config.toml
rope_theta = 10000.0
qk_norm = false
bias = "none"
lr_head = 0.00925
decay_shape = "exp"
dataset = "wikipedia_en"
Each number is 128 + 24 x the weight over its row's rms, rounded and kept within 0 to 255. Layers, rows and columns count from 0. Numbers have three digits each. The size before them is the row's rms in percent of the matrix's.

# layer 8 MLP up, 768x192, rms 0.0532, rows 551-691, columns 144-191
092:118080100129114111113146137118090131130137096122135094121191141132134153106140117100113090116123132115101115117134152117147104176159122143129059
093:127099099125152128148107138120126137157093187140153118091142193133078115103160131112099125120140112127133087142144100122157129158104131115103118
097:181107146140107136117120116120133128078102084144134111146106181137147135119134094149119102174138161154108152142136142135103093079151155137169098
092:133131131145154125141149122082111169142105141141142105168123097131097181173153099173089141153143165104147096130139138185080114149162114130101107
102:102135116142121151126135120124101121094134144157148117113152085141113109168181118138150103131122111141133118165146084144082117149125134111150141
092:098137114130125136120150143147132157159134111091061112100112181170154112129135152155150124130093130113126136108168133164089177141143125120114145
107:108135143110142135133173161110159156152185131110116125150127105109122149154136128121099157138132149131154142112137120126091137162097157112159123
090:106119146129137121088126118091118094118163153140140155112155098098103135110088128131135122118097143179139178136120132084151124127087139111143143
095:122119155172122178155157148159128121152115091142135144148093086090086142130120115111127097126150076155164136086118155153081137139126130159148153
097:138147126112125113133125108115108110113091094158157102085103120101130133154152136119080176170165082152111137113136171139087108156131091093138111
107:107095118108142122102109138126141126094124174161126159122096108113146127102122158074164071131147135103133108112179124137156114175114092100154097
090:104136073151130099135123161141147066124095129094137120139140147109126110110107153142088120154104154164166101197127096120103139124143132125111137
103:124078151144107078085176106118131105106148130126135175148113175124147144151136160105172094145105159164166094122136140137134133091145146101119133
108:132137136150121128106115143113097088089165141125104104101125109138154120107101147142133175117115105146143184112148096126066145137101097137111130
099:127098084125138106098131131129143140113144105150153105121090082131116154158125146154115151093129132135115099115137145104137109115087142145114110
112:159125144125122130117135130150147125127125094167101089111109121110080150141144141133065113163106136135125117156138130158151146159106124108138175
114:100081148149123152139143170118172112133103089139162143126140168083108105147124143119144115102128108101160112089125089159124110073164098163136119
091:136140130129133151115121164149140117166168119116147118117143106097125115148188159173053101143138152106115123140143133122115122120118123146121113
099:163140131118118115128123137121135161156134116120135112129107125144132115148137159168123138159119152175139079092125182126157132135116118087170158
118:150150129104112120136157137116168125115123128126122162174156144166115113116119173158091152132130140154158147143137155157141126130137083114093105
100:128104092139160151124149117153085182131116083104118189127072147140132100100151111137136110166113103126142102114122136145130107161106115106134135
110:128141132133144115127106183086126129146123132127138100121081125164086120151126155148121086142113094133107112070102135145149133165146115131086147
089:164119124132155129121118129103162081151167143137116116100119144167154094084105113113128075162148133129162151122162118112145153149119154126100091
097:120139133174166156083127120159076125121152137122114142110127136109144157101153105110124121134122136080119133094120120124109109097121131119137120
101:161158209104126138164119134141094150145166191114140149119123124120142099182158123145136130140115134125143136153118148061118130112139130102118127
088:106191139135143125148120128135149102094128115171127198106133097153143103151142134128102136158130113111159068101117142141118139139121146103101140
090:143116138127134135155150087104138120123148141198143110124141166135142106115109135106139151155099114142150098111080115120111127151070191141123104
101:147136119157152148118134123135105136078097144157160116121099116097130119097168162089129135124145121147127125149147102166130132146121149113130158
101:123124156139128130138172133128098181113102138158110092139092126141136129120130107131091099097146129109125106093166130104134155141107134095076138
086:132111135151114145102140173135126104119116143117108083150118085163149155138121114105124162110151153071139137113145115159105137109109140099135141
093:152101143088129154106153135180119114064124146118130132167104136161178121121123118138092106121137140170108129167106117154206135176124112129150155
097:173143091129129100090100123119103083127142128086133104141085123126122154112135149176125115114162139189129115147129132126135088113108083103112116
099:148143137141131133158153127096132158111079148116118130157122078127140127103112127114153112116069122090143145138133143133102169156088099105110121
110:140093181129118096126138107147149078107117124115146122164160072131141107121110176120130057161107148135160127135113146164130154117150163122110075
099:120154121137152070113135118152153107136165133131132130085102117123122129120106101073161114121123118169110109133103151114138163104114144107153131
100:120124148140181098118163128126099123143132152143144145129129123073135173170112129137126128137126132111118144157138130121103126122071134115126116
098:157142084162150140155140146136147092110130115121145170163151109120143119096124093112186132130104074096128173136117099121167103119108145150142073
088:124120043121108135093123141170127175131111108133112124119146108179121097151126121120109093131139060129133130091144113142125125155140127136161134
103:126142107157151136135134143165111140143139114109170172103143129119125111116146150138091163147127108111139107135136123097136113115126070121118102
089:142144088125148158097123142110099120139118118136099180089147106132151138115121124088111137149131139127167149113133124123088116118135071178139091
083:165098144131139138124130116166117113139099134123104137094110135124118085124111133131095152140152079139136143128141111104165138185090149105107122
107:121116070147104163109132144097134172103114112155133127126154146134132112094154127138141148118143167133138151151092119132152126108128128151117154
092:134124150151142076133134159166112116139138142159157108130099129110170112101103166116134153148105160149138170150138121063162077133173165140112139
093:150136091115131143120102153113098122134147116127088120143098131126127117135115121121113133151113115134119107162132078098142160126112136126122100
095:164137157137100184123149106122122106096154153116088161110126151127143094096135167139162120120138092108110103139104106149157160123135151137142138
109:156144135118091142118143127139129082111123146121132098184119097141088100138113135133119099156102152085089140161065125143147086092142129123080085
099:124136140122102139103131102159145145131118132128109166088135122128126109141084111111117136106120141177175156112196167172146117150147122118105115
113:069129118128140134107146111112096122079107131135153148114127111123094107180130142158135136160108164095160137115114123128094122122113143121121091
107:179114138112122129104145149160133117108114143147140143130133104157101102123098132066154131149137159098107113093146125123145136100130095119106118
112:120122172129156090097133122161173127099143085124112090128124116154139159134085128126126125126108124118098131114127154076171077148160138132149124
098:100133156136140154150126136140143123131164142135152160095166137180120136130138103184118130128129163085093176113094146102151096123111114162182139
095:112102143125100139144135091117109114132058112164148187161160143095098131114103136151192120097131101134180083132100148154112126144131108122163106
090:120095167075097125138116163114140094142133122109168117152132131146178192147118120075145107142127136147119120124123143117149147114115148063085086
095:140157113150135101147138124108122140172103130126101095110122145136118137129147126112112140116127124155138123082093126136122163131159112158136081
103:101089095140150115114142147139103178074122165130114192124098128168127076152116171179120145082128139117122107095110149092165150133163108132151146
099:076146158116123101119149111136132163107095099117124129116109180131119117165156081142111140128151084082089140127131124121123117121099087094107118
110:117142175121163127142114115143109147162125131173125101105139136111134132144107150113175137121120097117106130137105180203155133123086141143157128
106:120111143128160146133139118096115091103125138111111121121127099046146104107142124154152138125125115141178090112142136127122134069127108137131136
100:143148111114164100139144143106117100151140141141146118115133166130144151130141151092118149076137151130142088180111152129118124119113142151139112
093:114132203160173090124132127144139112155131127067131133125105127106109070140142103152102144116122092133162123136065123126099141131165137144109116
101:118195113099137120171142126100134098088171103133158123165130152143148120122141116150085114118081088158078134101149139110142158114131164145084118
106:122131117177114094125145135124125163107111148089114132143106138120108145163142159163090145129087092179144139081132089098118105101120107152167136
094:110086138106140101165124139118128109118145136147108114074165090118155123150160124149153102126123135149161103103082129113180170136107139115125120
109:149105122123089143069146069136117129121099110180147097133119146113149090157142146114065098084101132178122151163100117138122159150135134120133090
100:148117102149134113126157104144104111127195094137136121131126109126098124140125140134096153126093148169113133142148117132122165162108133081126121
093:165096100170125107083121130163109123117095143130090107153134106134161121107157155166126122167086124131099095133081122119127145123174190098127120
086:106138121106158154118135129103128145111126144177161153125138088153144116123122116132118134146129114138120109120130104159101129116126130117104131
094:109115123158124112094123164138134116166130123111156146111086143139145074073113128124140121146143119095164173177170130119113095150121105117132135
104:133157103124160163125169113151155149168096085141102125125113111114142080118136140146167117118131120144188156109130128151084115143161116146091150
107:160114149138156153159145098132112151144101149158145087155113140121141149132082142089102125113128144125120084154120101106143122145143131103092146
108:154180108124095147080167122137145126115119166143146147114120115111152092126111141150132103119094098141089084131122122164154124153125122063163106
096:165139150116177087116130102120131143135152158182122098108102056124149131071139101163136101103158120121114115166113152139110093108165115131182130
114:140152126098146112122137164161135108123146117154105109108122153165141152122133156108123088137114064139127121143146078151128123169073101145092126
089:122129103187149132142121128110177129115120139114112092161115169108162162131149084145128093097130118138113098149124120134100125134110139095187104
098:141123101117121083116122126167104139122129152126133109094147150142105163162133121124136139168164148155124136139120116099120107150089151115149151
092:149144156115117147112140155124136094099128135131099113096099148117169068178123144149068134112159072179167115122105141105186141124112105130128107
097:109108140163108095126149124138143124096104106163133154144104133124189119089149088123147128153101129111114111132165138115088137125120134132150111
090:144100158112105106170137161142148131110110115140119127118121100148120157104140112094107133125103128169097168143111150150139126107152126165162136
101:129087133121164167136146117114112108116114140155109173135106107099157141097142159138124143148161099103169145119121132073133145160134105130128132
111:173151093054147129141121172124166146138089097153080114117152150102126087121138116126125133131094125110108129141122100149106101127150110091137115
105:110157113126160142112125107129148090099155085135162124114120132117130138117133124047096154164149109147151130078151137132130145136160141126090089
098:114141145101150165094153166106124145102124127172129099102143142090111105117163110174081176108098132057137139125161099107099154165142160112133074
102:129118104097141163138127145144139174138156109169120112136145093104130096124146161112137131173125153117101107103135118092160168115156118125082147
103:156171141126134147120125118120101105130143087150158148129117129120119122144121156156134127067154100094101116184144169108098141133107135095149126
103:138141159060121155133137117135100146152080116124101137120151148129158109130154177130110113087120144133087159137114155144090116131085097112147156
108:127129152094147128143115105168106128156147126096154128104148150114116165149132148141120153159101164139099125134136147113136147177136124092154118
094:135136125165136150103128151134092163169161105135152139155138125089166132162141088140086117100152113116071134092121111094107117109086163121143151
086:103127112125118128112139127119137125127096132092141145131138124144142150142086136141100132133098079131110088101083138108116102052139133089132141
098:085121119152158134121179142106103185118127152092112091113110115131116094103086146118116111137109150089163152114106125123131103110153160107107136
094:151117140148097119130145117158162119144140097138162147099172133136098093124125149156141160168104164103076162183111096087121141144119144150109129
106:149121161104163114163166134114115129139123122074148091126112133177126156126121173132113166146068161101164138131113170149153158137153149115113162
101:117156087130081149126148158102137109086156148175166117135108149140104157120168146148136122147101152129157135051164100130119131173157103087106156
100:094159147155105168129126158151141128146126134146152129080109126140145118125140129144147111148142138079125128140118137143079143108153136145081134
099:176124123137147118067120104095128129127114116130174148146106133102143158154099163121117127124144164090121130108121150130162126139087136112118137
098:099115100154134107125135141093106141138108150141142124148128105123116116160132135149110149132132127133125104118146127167088112113102109134124146
089:110134140131160090134128113136153119180178151173151108145140136103121113128123139149093145157099134126140124119131115098143104146076167125144103
090:113115115112138091147124099126091146141122130139138114132131138103129166115165143141089117120093119116117134181111120120123054125100120088146146
104:119100150132121139139129121157123156125129116112108203129111124089161146106125116177174117160086113097135148111109126115135172148137118181111127
092:085125112112170117139167119101129123154114093075135146079123165147088153137161151144105070077173089150117102132146146195141120149151142113126131
107:130135151091099109105172122130104115146092080152134173143169089087088133130193133127147103087130124110108136124139145125150100117106149136155098
106:146101096132160160100090125135136085136139145140124152088083123106173137121131153128124103097086113154136116098131119134152134105106155122132152
135:127126088132122103164140130130096130078125113150138164105139158097128113135133149147161095109145163152146105137103131066158093137132139173123111
113:132159132121147148113160123145155126141150108127153120099116156085153151174120124125108143128125195117145128154125146124157118129104135177122120
094:119170097098154133137158106152140128123126136112141116137126147102101158148139135102129119112094161115129125081110132131114134120099091149080129
099:146113091126160088129163126155090115120152148165104138140088120151126155139093136152126135107118078142123120166110095149123106089140135096116099
100:107128131096185167142138132107107113148144112116152151201128161123120155112124117150125107127175154116143119199124124164141120096130140132144135
095:116095164102149124159095115150077106118172119084145173131111133123126134127099135129132142163147164127080094153105150102128155148110136109126124
105:125127096107146152149137121111153117125116114160152123161107128068104129094160152121105142131081112129131116172121119120129135175079140161104139
100:131139131143109121122134125171131074152079097082137114128174141127147111139111164147095124166094143152095141120123091121161164135136139168127143
095:135112116182114152129135152122195122139155130114135086066107156129154133099139136121127149108146173101167106117112158098147134145148140110112106
098:155096168125114097109133105129136119128071131126133110119135127114157090128128124165153143109100089152135119173123112139166132133125128134144080
102:135106146119128135133127113107144104083144114117149144111095098114144122060109128121138159111141161131119136121101113119112100092128112162139091
088:157108139148142140097168136107162107143135098151122125147127110137143092089129147127148142097158118096095119146155104135130166120166096140153109
091:121125108109077127092146123108090080122126148155135091116139103120131144154111159140134137125152134081106077136146105153135127109185118092156127
084:118131137128152105114121094150143096146144149192113112140187109158090155123154145116130149128128127111136121117157133124163167174117131136121093
094:164121133122117135144150127097124128092166121138127137143137084106094150166177102158121121143128113116086123142155100106136131135127114155148105
093:121120095119139099169134106122148123169115132098143118155111119150098141097086114111106099149161110067098135099106111124168124160104117130130088
089:138141109155116137150109153118173136129134149183115100133139150122150119141187150109111124170147129138152132115104104109131145182156107104086128
103:137140150179110076112166176145119141118125158114140120157157134103120161135145157101123162144105134154116132104139185142122126126126166137146163
092:080125152116119132188146145110139133119128187135104121184133138160156144109129127141104161119122125082161099128105111112140123130137139160076091
085:148080120138133141145168137143102114108155115113134161175154121119141094167140114143103095126119127137137125141137122136110131143109061145165112
107:161123146150128115167115152149138145132102129170159165160158141116079143128107119128145120140130089099100110099111082149116126141108170139126123
097:143106118121159111182153097179109102126136127174163112164128123111106116133129127150129066134080110141122129106145106118152172115125150135130116
116:098177097151146106065158138159135112151114145096143146174116165130095129093151117138134128098104183136118143130125144134140091101112123125142159
103:132120112144154113135107140124152137103096133116128139076141135123111089149160121121147119165159088137114145132145105099149148130119142152162097
094:113148128128143153154094117062093144160092113117122144082157113141148185112097155125100082116112112112116137140128148138082104180113094159146115
103:146143107145112123151115069154145149100136114105108128149092104155123131156096140117109128147135110128123140085123106156165094152093151100120137
109:118160112138102122142163123123173148105129153129133114123139104148133140116070125152169080115117120137132105122110140107157127131123148100121096
101:172152157137139169136127130126084119138136064109142104120133112082091118106101126161127130096130143101084169125102159136160183169148162145164110
096:112091121159123174116140134121160180118133126129117125135129136137144160110145131150144107134116125134170145103129153113133131119130131100112132
099:119159124132123163136086184136148125163119124146121159103135117103172140148128127150136111120092106119115110161096147128109130111128149119170156
098:146101174132127161103143148165141093188090104154145105151135106142137150100122126124145071137093121112120159172126126107093142179161132124145111
102:175131138132192121127147139181110123132078126135130134126115116141131142146088120125136151096096106156149129120135141179126145119115118102099130
092:132156111092086148119150124127120102111109093166102127149130134125104102130135123121095105131111094100156139145145078121112144163165098158158149
100:084132098152148123108098129136133114161140135131116130121143130140107102122080126108167130060110129082124067152143125131112141171161085131112115
097:082142083165167159100154147144143126117092108136143102121112154097102123120112135162133080111130107159085150133095130112112173129117104061114110
111:149101148146159115115144136076130096093130159161127100141114190139124175125082109101106153114086136140150137123158109124152158111137144120141153
088:143102139121102150139119075153118124140102153117125129079123153118131131097133148115116108130112150086152098136113076117101087131147147135132137
108:129099145115112099099151145134173101127108125164115108115119135142129095136166129113130119144122149113105109112077167127121112101095153097151130
104:142149099120101111154124108124150089132125154096121162140140079095155141110089122135125138116162097108134146137061122129148105162120084148167079
090:127111118148128120137119150149092143126133155148187128129129129114156095109154126116129099078148093138085154106106122122107117140119108109178121
# layer 8 MLP down (transposed), 768x192, rms 0.0534, rows 551-691, columns 144-191
094:107096135143163156109144150118052164164128129137117114120134087083079140088139126156126112135086138133101113121102165103136097111118133128140099
092:125123149093148142108109141168120098114116111097124163076152138141063134101103120096111128109157136121116114110134115137101127101148159099101112
098:118175117163118143112123138135143118106126186123153125132123121114133132105160154128095125106107105098140099120147078141141089112145088156159112
095:131108135130125128137111105118132092114107152121135133119131116146154108114110127178088137164157099099085127108135152151116176126163126169100105
097:123108088118145148131144086130183154150124175096080104121111118134148122142108095145117137119138100113147139118077129125137118112116146138113113
112:152118133113121144112116127100115101126104127160173129146142078092128134127095091110112126136137141140118134141088115089156108148086133131153126
102:059116167080135117151180161130137108117173123103143144156108151114099120130139105132106115172115150164094108105127154149117111143146114121152168
099:124130138107139109177148131176133126129145083125126120138148123109116143145161135079120108134109107118104107103122129144118116144195165162100103
102:126113098138126130132073101127147139115118117135084117130101093127136154153111122138149100131112113154125115108150128107088160053114105181119127
096:157147087149137158125145110163153101133083103128068125136123111144148132096154122153160104158162148111101101126129141127108128127124118118094123
100:130105092097170113105149093154145144102113160139104179148123133124150138090087127138167099136091132083125106058117102125137069122109112136144114
095:139106119068135105124135150113120141130153151129116134138095131156165095116123137120138147113140092196094093112116154144153127116100105115153100
100:118136114125119123148138100140150167126108105121111121124144125140094112108115131198124174155135148082154159102110129131153148138149152134109131
103:129116104132141135080132117165145109132156131140140146096129150121139153120117127117172146112141119073125135131186137106079128126135103148145092
098:127109143148104106137105093117077118136121128117124137146112139113157125146162158109126146162082127128125132154148125110108126133138127140096111
108:129164110142131094101128152130131123099115125180132098109141156121174135129090131157113123133079146129127121132125115114145143124118113174079147
109:114131082139111146088193172158128107105107128138116132106130160141128127163154179122128169093120134122101101158141120121125187131144131106105112
092:115129078152141124108161161127131137156114135134124132112104157147179138155129143095155158139143144109102124125116092149116103152154135138139061
097:175152124130135097181111123108162144131098124146131146158087141136108110120131110119151108146116097112164144115143129087158114188119173141141162
116:134113171159117109186152151152160087138143148164144098118122174165119112145121131143139175174154125128095134099121140131132099165108133093127110
101:131140126083139159096126126112116101149100092147111124111076142109157157167117124120143194103149164096141148104096144136101149144114163106102122
102:121137138099127104160102142121106165161142149082095115117094076134142147142145121134143099146134151103114150135134109113148114209085161135078136
094:140140148123143159113169142099139124129136126094092119086134109132127133141106160145136101145120136161150094081132147139135086137123173135151163
101:153118103151128144115136103126131107086146109121094141135135105133192098153090081116107132105167117139106103141111152134114121131188126095135125
106:117165096138134123170097048153116133138126102128165151138094106110125153093171101151112146123112107149116098108090122153104079132134115149153162
097:123107144106135125133121122184110174096086112112133115111143067130152141085179129144150137148086112132137133132100094109133165112092147121125128
098:143131102108151112122132102129132122156138054107118131102073145147138083134176074157109141156150069136142132111104102154122074139102125076132176
091:146139113155107130117133136111128135135170123129147111135110116130114138106148154136145165136179121105117126148175156110109099110156120128184141
096:112153148136153140171074171168142109098065157121112082151153134136124124139126114122133137085101110113107128067134101113121152096163122148108136
096:132131091108154129095109138099066120143126093144154120088112133141185157131154160125102121122125143137059108113128102140159149143105129096113150
093:134118127105117098133163142128145174124142104155146105197120165129117165134071119106096138162128151114144121131144176109148129102167134124082108
094:124150150168159133127175130131148116137113133125144150131106143076157190139139129112122143107119168101127126136130155152152118136148143135126179
099:133090144095092142130120104117149121129112107151152072102127115165133141140172167112121119101158155145134146137099096141124090184110125115159104
101:177135115136123109147155135135138129109120156092108172159154157126119135161117117146092048147147152133104137191128141118124126117140110130140090
098:142107123113137082159163164151166138127202132150123125159106153108177093133150113161134130106135120111087164136117132160130131130110121080136129
100:147146129079112126132130125151138093136112180130125141105113102102112148139097093177126129130125143095124128117093121089149113113102174127134123
099:096096141125110092119161080161115156113167128131136137077138118158112111101126055110156120162196140101110126107087089097132155170132137138130146
091:136115076097150138103121129074122073149145139192122125131114144127139135139124130142162156132129121106114138184126134097127142130141152121103091
099:145122118170137097077155125117164157158148107114109118160157113115128110167100169142114155083148067130148124148107097109116127111118141109129145
097:093094126122125157135129130157129118128165110128151086168090158149140152135109124127097130113138134118108108131136102139171124102138159140096153
086:176122140109111154109118131141135127097137124094137154077165173092131155128116120127149124098136122143084125110153105095148103096111149103105147
103:128119136108159139136123107104120115101117145133141122138122158099157092124096131141142147134199119142105151112115117102169132155123063137123143
102:139111104137081130149115124082101101096114098126141153143183113112145104098164089122092095124091132164164129136132116151146167103124095168130067
091:146162096115136154117163152109147093073146111111107128085112122148119167103180149086135130133126131135112154162134146072144100130134150166129160
094:137159125164118116131123154146144122126118086094185133094078134118094173083142129134107131103119133144101154150131119101132097126127119121141165
102:151106120102130157134201140134103112063111135128118144156164084174092147156117147117129130174153158086123109172126121163143167136132150106113127
092:120125114176137103118093128102094142135125113131144112128116113086161153184164123165136149148133103179148121125140106119094088151128134117095148
112:131120141128126091131152110156092100122110085086134119107200134120126125172129090135131143141161113095147110095151097112158139130084146144132123
106:166144137069136109120111099068095103139147134104126157158079088156093133109111121141112132120063117127149103170098109113135098117172108163127105
109:103117120129119132103095141113117111116086122130143120138098077156131081158171131155134168120118107121154163124111102083129104164111116157119146
092:139157131139097181147088086137112085130111056131103144162128142121132120139110123137102104105164182114163121103156139116141127124145120089134113
095:099166139141120150151107131109116172120133173090146090149102139129164136117163112144109134094137103084059139113144121077129130131107124143122186
099:140107141169126109104121149143106127078148094152147162138146079120134089115157127150133130127102122151127168106128172147080140089133119122137136
105:121097179106112172106128186128164091104115112149185169137156125148122120121121122158168121120128151115104166144140124123148110143099127135096142
102:136164143149086137144112122133153084091113116143135117166112106127149120123137139140156145124149092075139138107120124086170115116114165094135168
100:104112137156124091105159127119100153133166057123090151129123093133064114157113102136125124106119116143154114180117140106137137153128115105116147
110:132094107119118130094122124131133183157156132135170133134134149101163120148124152133117145152189122100113178141102111167100163168132117155145174
103:128080149133159102105117137128106122121142153178150137119132092097177100122104137176153107084149121134128108123116112105144152141111118143116130
110:109123152069157117154128167128108129105116140109129152120155113143116103119160159128146103117135134112143053149137133090116126136165101090151135
094:130140141120149165140095106146103101144087127045135100133134094119093155077157135169113111207126115096127105128135126135116130120120145111166136
095:185128135143087133183123102110156109119160133094128137123101148189150112097137146131129061125163160144119127136095147114122150104115105129093136
101:108131150157146150155102101130153145137119136122106135109145104143128105083135163132126129062133136155115105136154144135095131092186121091145136
097:109155169146136126082152159147115070150143107146107105109103147148158127135087123098108122112157117124126122136174160083118140172189082150121098
107:145160105125132136098156085132151152116101149153105125145148131119143141119095136093128136146170104087094155123137082112168120139136116083141121
097:119140181150156123080147153157141116158111154159193132116117148151135084129161150138152154130104123127127104143111094139153125122150110157133136
093:141113130107157154136117162115145150124118133118154102136130137100156127131126100149164135151142094170132139127098129119148142170141148137110112
094:117133131119114119116114125125100152170121126112131116154163159104124128115121115119146107162142144129100143148109159125110177130134118136147147
095:181142165083081148151144133169154163107133127098087140148128106152141119094122106118173142124141147129120120095141162133150115123142132102113164
102:150135115160134145144137093106121158116128152138132127138135131118090145116142134129169154106141127129152117119142146135092136095123114169093186
106:124142082175134143139081153157160100121122120166152124167129159115162139104140117148092110140153150113072132090109129145154080122113119131140118
104:177126132134140126126170153103122119127147139140134140116131124147177134122132115159103150116168127083125148093159102116120110124134189160158126
090:119126128149140087110156167123152108114109072085119137092164140129135112099121096138121145135091119156054140059117119108120184145132134137136111
103:110132122080154092131107139165151093191164141141114107091115125143119150111126159141114086163155109110145107120133122129137157110138120145124126
101:111132160053128104116152124106073139141148102133151156100101076144093108131128158119108156147135112158127138109125148150143133143149117130065144
096:087097118155128138127132084132156148123100131111126149135137112127113132159124142156138125078112121090132137145148113094091106182150098130158126
096:172144134152111149114103137125110153174128105129131146090168127147098172109089119128134130114129147140137121119138128134111136125116133073101147
101:071139106064155124129098156117131117125106128117143119118133119144167121166153100081126106114097096128126158128113151098080144140126138130137133
091:133136120180087131147134066134127100159124138136138124139150161133129101104127190086149120155121112154133132129110128095120102096108166094121121
098:099132128143158136118151176098146105125134125131145116144179107141108137143164144145117136110154124078165118111091105131147154126164138111188149
112:113141148126057104105126092139135125140159165152144137141163130150121128100143102126168145165104164160069150165132111179137095108073117130110146
100:074126130135139165116090109123133144091151144138114110133099133101127134085163087127116158130162129109124055117110152125109073117139128139110148
101:129113111101144170080137149122126119109091117117137113123171137140158090121143137105140132092135134077141074153185086145083161120176127149125138
102:146145121066130137081148102104114121166128146161158131120149158148088116085112127107135120131077129138147145158114163148180141119143064095105165
107:134160136158155114162121109134123155129151110129121094106124162126135123115143125123134170148111106102146148166143133175152138122124133129168122
107:131140127142145153090138112157132147126104154108087114147111178126147123118140088146148112130123215116109089124101125112113148106118101133106106
109:109130140100122141123127101162087119134120126134124142112141156138143100159129177153184176113092147150114107114153160128105110146154120143122105
095:159135096176135107106075131153134101140111118097136092131124120135137112136074151113142127121090191127123150076148103127107087168106134080136137
091:154131175131083089153149085126102144123164108120151118136154151138116121136134092139146148114136122160109144124132126105163142148125137106164123
104:144102122119095112087105139137119106100156117126096086141121157138161160171085122081102155179129160151150113101134132098099129125115115091166179
099:097136138132145089066159159121093129086145117134115146140152108107095097136095129180112163099111135121150143098127124173159136153107137174110133
106:127131147129119130119122156139098150134100115131153111163121139123095125124130116155114127128089143085135128139110118142082108092158100133103111
096:056143102150116098112112149136120129129179150115106093142090156127186150120065105131112135128151099126131136133113146141144109104117105115112144
107:138145135124137131102127114129125121125149136157108131139112130143149177180144163154116153099153153097137161138147124126144121145132171122135165
095:146144139086093112111095166167119123134133142126084088156080126173154135110125129141145135109134137154089117146132103098149109162130081129121134
094:136139127141111117096143147135108100076189112120094119139154138079128118151163129138097158094121147118154136119121106182125139147126123141175137
093:166120097131157176136121118119097129128179130136130070125114135121135118145165097120134160143154049140141108130142152132134133121087126176112117
092:133172145173127111150157131152083135130155128097136143150154120145139119115143111117087146109120116105129122155080118110122145134121148182129149
102:106112120170143108167138102090125101121145106099139172147085154160153120088110151174102130129139082121127098148171142126145166111116124158137093
098:117132067172130134142100147182107156106159121126105135120124132138109148204131089127129078171122152144158126123122123104136107096130172118126110
104:105109146143116127146118172167168118145063091148125135152190133131127117147186152176160117118164175106096116150174106079159148118110117129101148
105:150128111117108114118140159166154146134123151138129170142141155149131122144126152166177173151145143081174171107135093120146104111132158145197142
120:114163120139122129124131120147137111092110145149090149116106143176182123120100117166134098128154128080105125128138113145135114148162092159149137
110:080148098142200107109118147130154124159115125125136141150104177127153139093118099162127127111099107106120127175143149126156150125111156145102100
096:134128149144145105116110144173160146123157109118080108136166090140141145106119134127131139119104124082141172130117072091145105079122136122094116
095:130104158085142112140141150155184164103123174125145135099151144119096122131152157115145130084119163130102168128108145089132088098132139082145143
094:174132143092158105108128136120126154123100124159168102162081122129164146142112099147129096152113110116088134120136152118101172142082121145062126
094:158124109110166154118129118062136130127115145108113129102153084119139116098114168130112105084143150122133135103158114128105111084140131105151110
103:116111087118146078154086142144146114139119116149156110119130148120171106106122164148143165167131087115119113125173127104134161131111132133105150
101:110111166185123120138096147162107128090150174139098127164124146182090105112143105118147109112157098102119132107124137104149125091119118137129125
094:140117153108080164158100101150172123129143110160125107124143167115117096147119155148118125100115157129093154115124083124148162166153134086106063
100:165106129138146104134113140158124140130100148109132110078164115123115115131135108141176127074098141111135114115130139131149138111097120141154149
100:152112104143123130116146097138140148159087113138143119112113150105161123124150126154194115139118134127099144075160125113137109125139125107114122
092:113122111114139146148098134072146113090113146124132119082127144147101135156144116169098113199130156130111158160129098122099113084135113125132125
094:127108114175129124170129163133161136121132084133099127166149121077102111134155097127091114118113190138112169103121099112132112112151127132113118
091:163090089146085149120084123109116128115114121130131169099150095141170138136123143130172092092144109106081143142174154093108141132134143114106101
098:123125171151133133144146121127122129099153128131109147158137143126130156112128103069118131102138137107124093109149099175077123174103143166148171
092:090097092127112166089122168125097127113143115157130118130091118156140120162155137160110105106119145139132090097076160117100110156128108105114122
096:084137148127079154101125100152093125093124136138130134146134125100130111104098148092145107115168086123170140083105132091123110156126141133114141
101:109132100152087129112095127161118133154085138137138126117113122151158163141126142125106111097140160141162147151097167124114105148104148101107129
101:131124121103147111091099107138096097113131134127100125166134120128119146142153149157093099099129087150101064140105119124122110163114113085101160
089:110156138145121125129121116135200139136123124099181086137117176148115167121155117091121132104146128097099109119134106100135073135112192120067126
096:080155123124137145111109131148207132128121140125127141136143174141114142160090141134096145135133153143083126121108132137112100173136175142143119
104:099130120152060146149112173092136150146109156063080129108123149137130160115121124106100125100152113160114108133101163116126096112140105128122098
114:098140088109142082094125178167113130150142136160144121110131140179120134122124149162104134153172164087123142149162107116160157089123134144121114
099:084103109146106135119118118117172111105132107160190118103089155167143115123128119126134127163129091135106147096127118143151138161105129169125096
106:076104093088109098109136094115141117132135077147131109178135116118151093139099147122126152146123159076121088144139072086141127124135104123111103
101:123133152080117128162094125119130179151116167190111110168126113119142167172102145140119157096125087104130117130145142131136085125140141115122137
103:120128122154136096094137134118141126113161157152135111095095150171147130124110114107128087129121112129117115111112101136122142099169108128126109
096:146151095093146121159071118160190116122144112102140134097130132093101089131116091121141146138140113123120145134111087184134156112171125110121093
094:155119174103156120135100163159127153115130085196115100112163141180133128136133110094113171094144156111159086127118105136113116167158072146132094
101:128142147158122139127153170117068144141122149148146098121108129153126156120154161097162161122107169083105145146134138107086121176119134115104161
101:096145137134111142127135150150094126110142160141086089147153135120138123119068164134169168113143136117132108142115102123133115135117151139106150
106:131139115121108077078158129196130136129135135111134077155160121149143157098091086125153154152199127080105123114142168183130115144127088094114107
094:126111109161165108120177098143164141116119124128159121178155141114109106087157120104118132140147175097106105138142137122125109144105160122117106
096:099140125106074145137125061102178135133150120153096152137135137152134136122157138113162122173107152095139155114091124139108126096098123112093139
097:131133174084069155134121108101116097109101128118089183102139105174132100129092106114113103167130109119120141108114131096113162138075130122140139
102:113085105118165084093130108085107116099112135112094136148128157089082160141126115131137108106146185111129129153113148118149142139130080132097104
096:142113139153118078109087125114129127119146180134115148123112146163153140135134123145080105073127088152141104144091093165130125126138130140136118
106:129124134105120133099129146099122159130151135127103119139112154129135107099126155147142149099127133119102123102083139119140123140149126188140109
090:100149161117170093126130120163136121116171117131147121125155114145130136149114122153150117129148135108142144086096156105151117137145098104143105
093:118124151133119101134140112128145114146098100083113114128146109117109179151145113145114138093150143069092086143098158149146150097149133152115150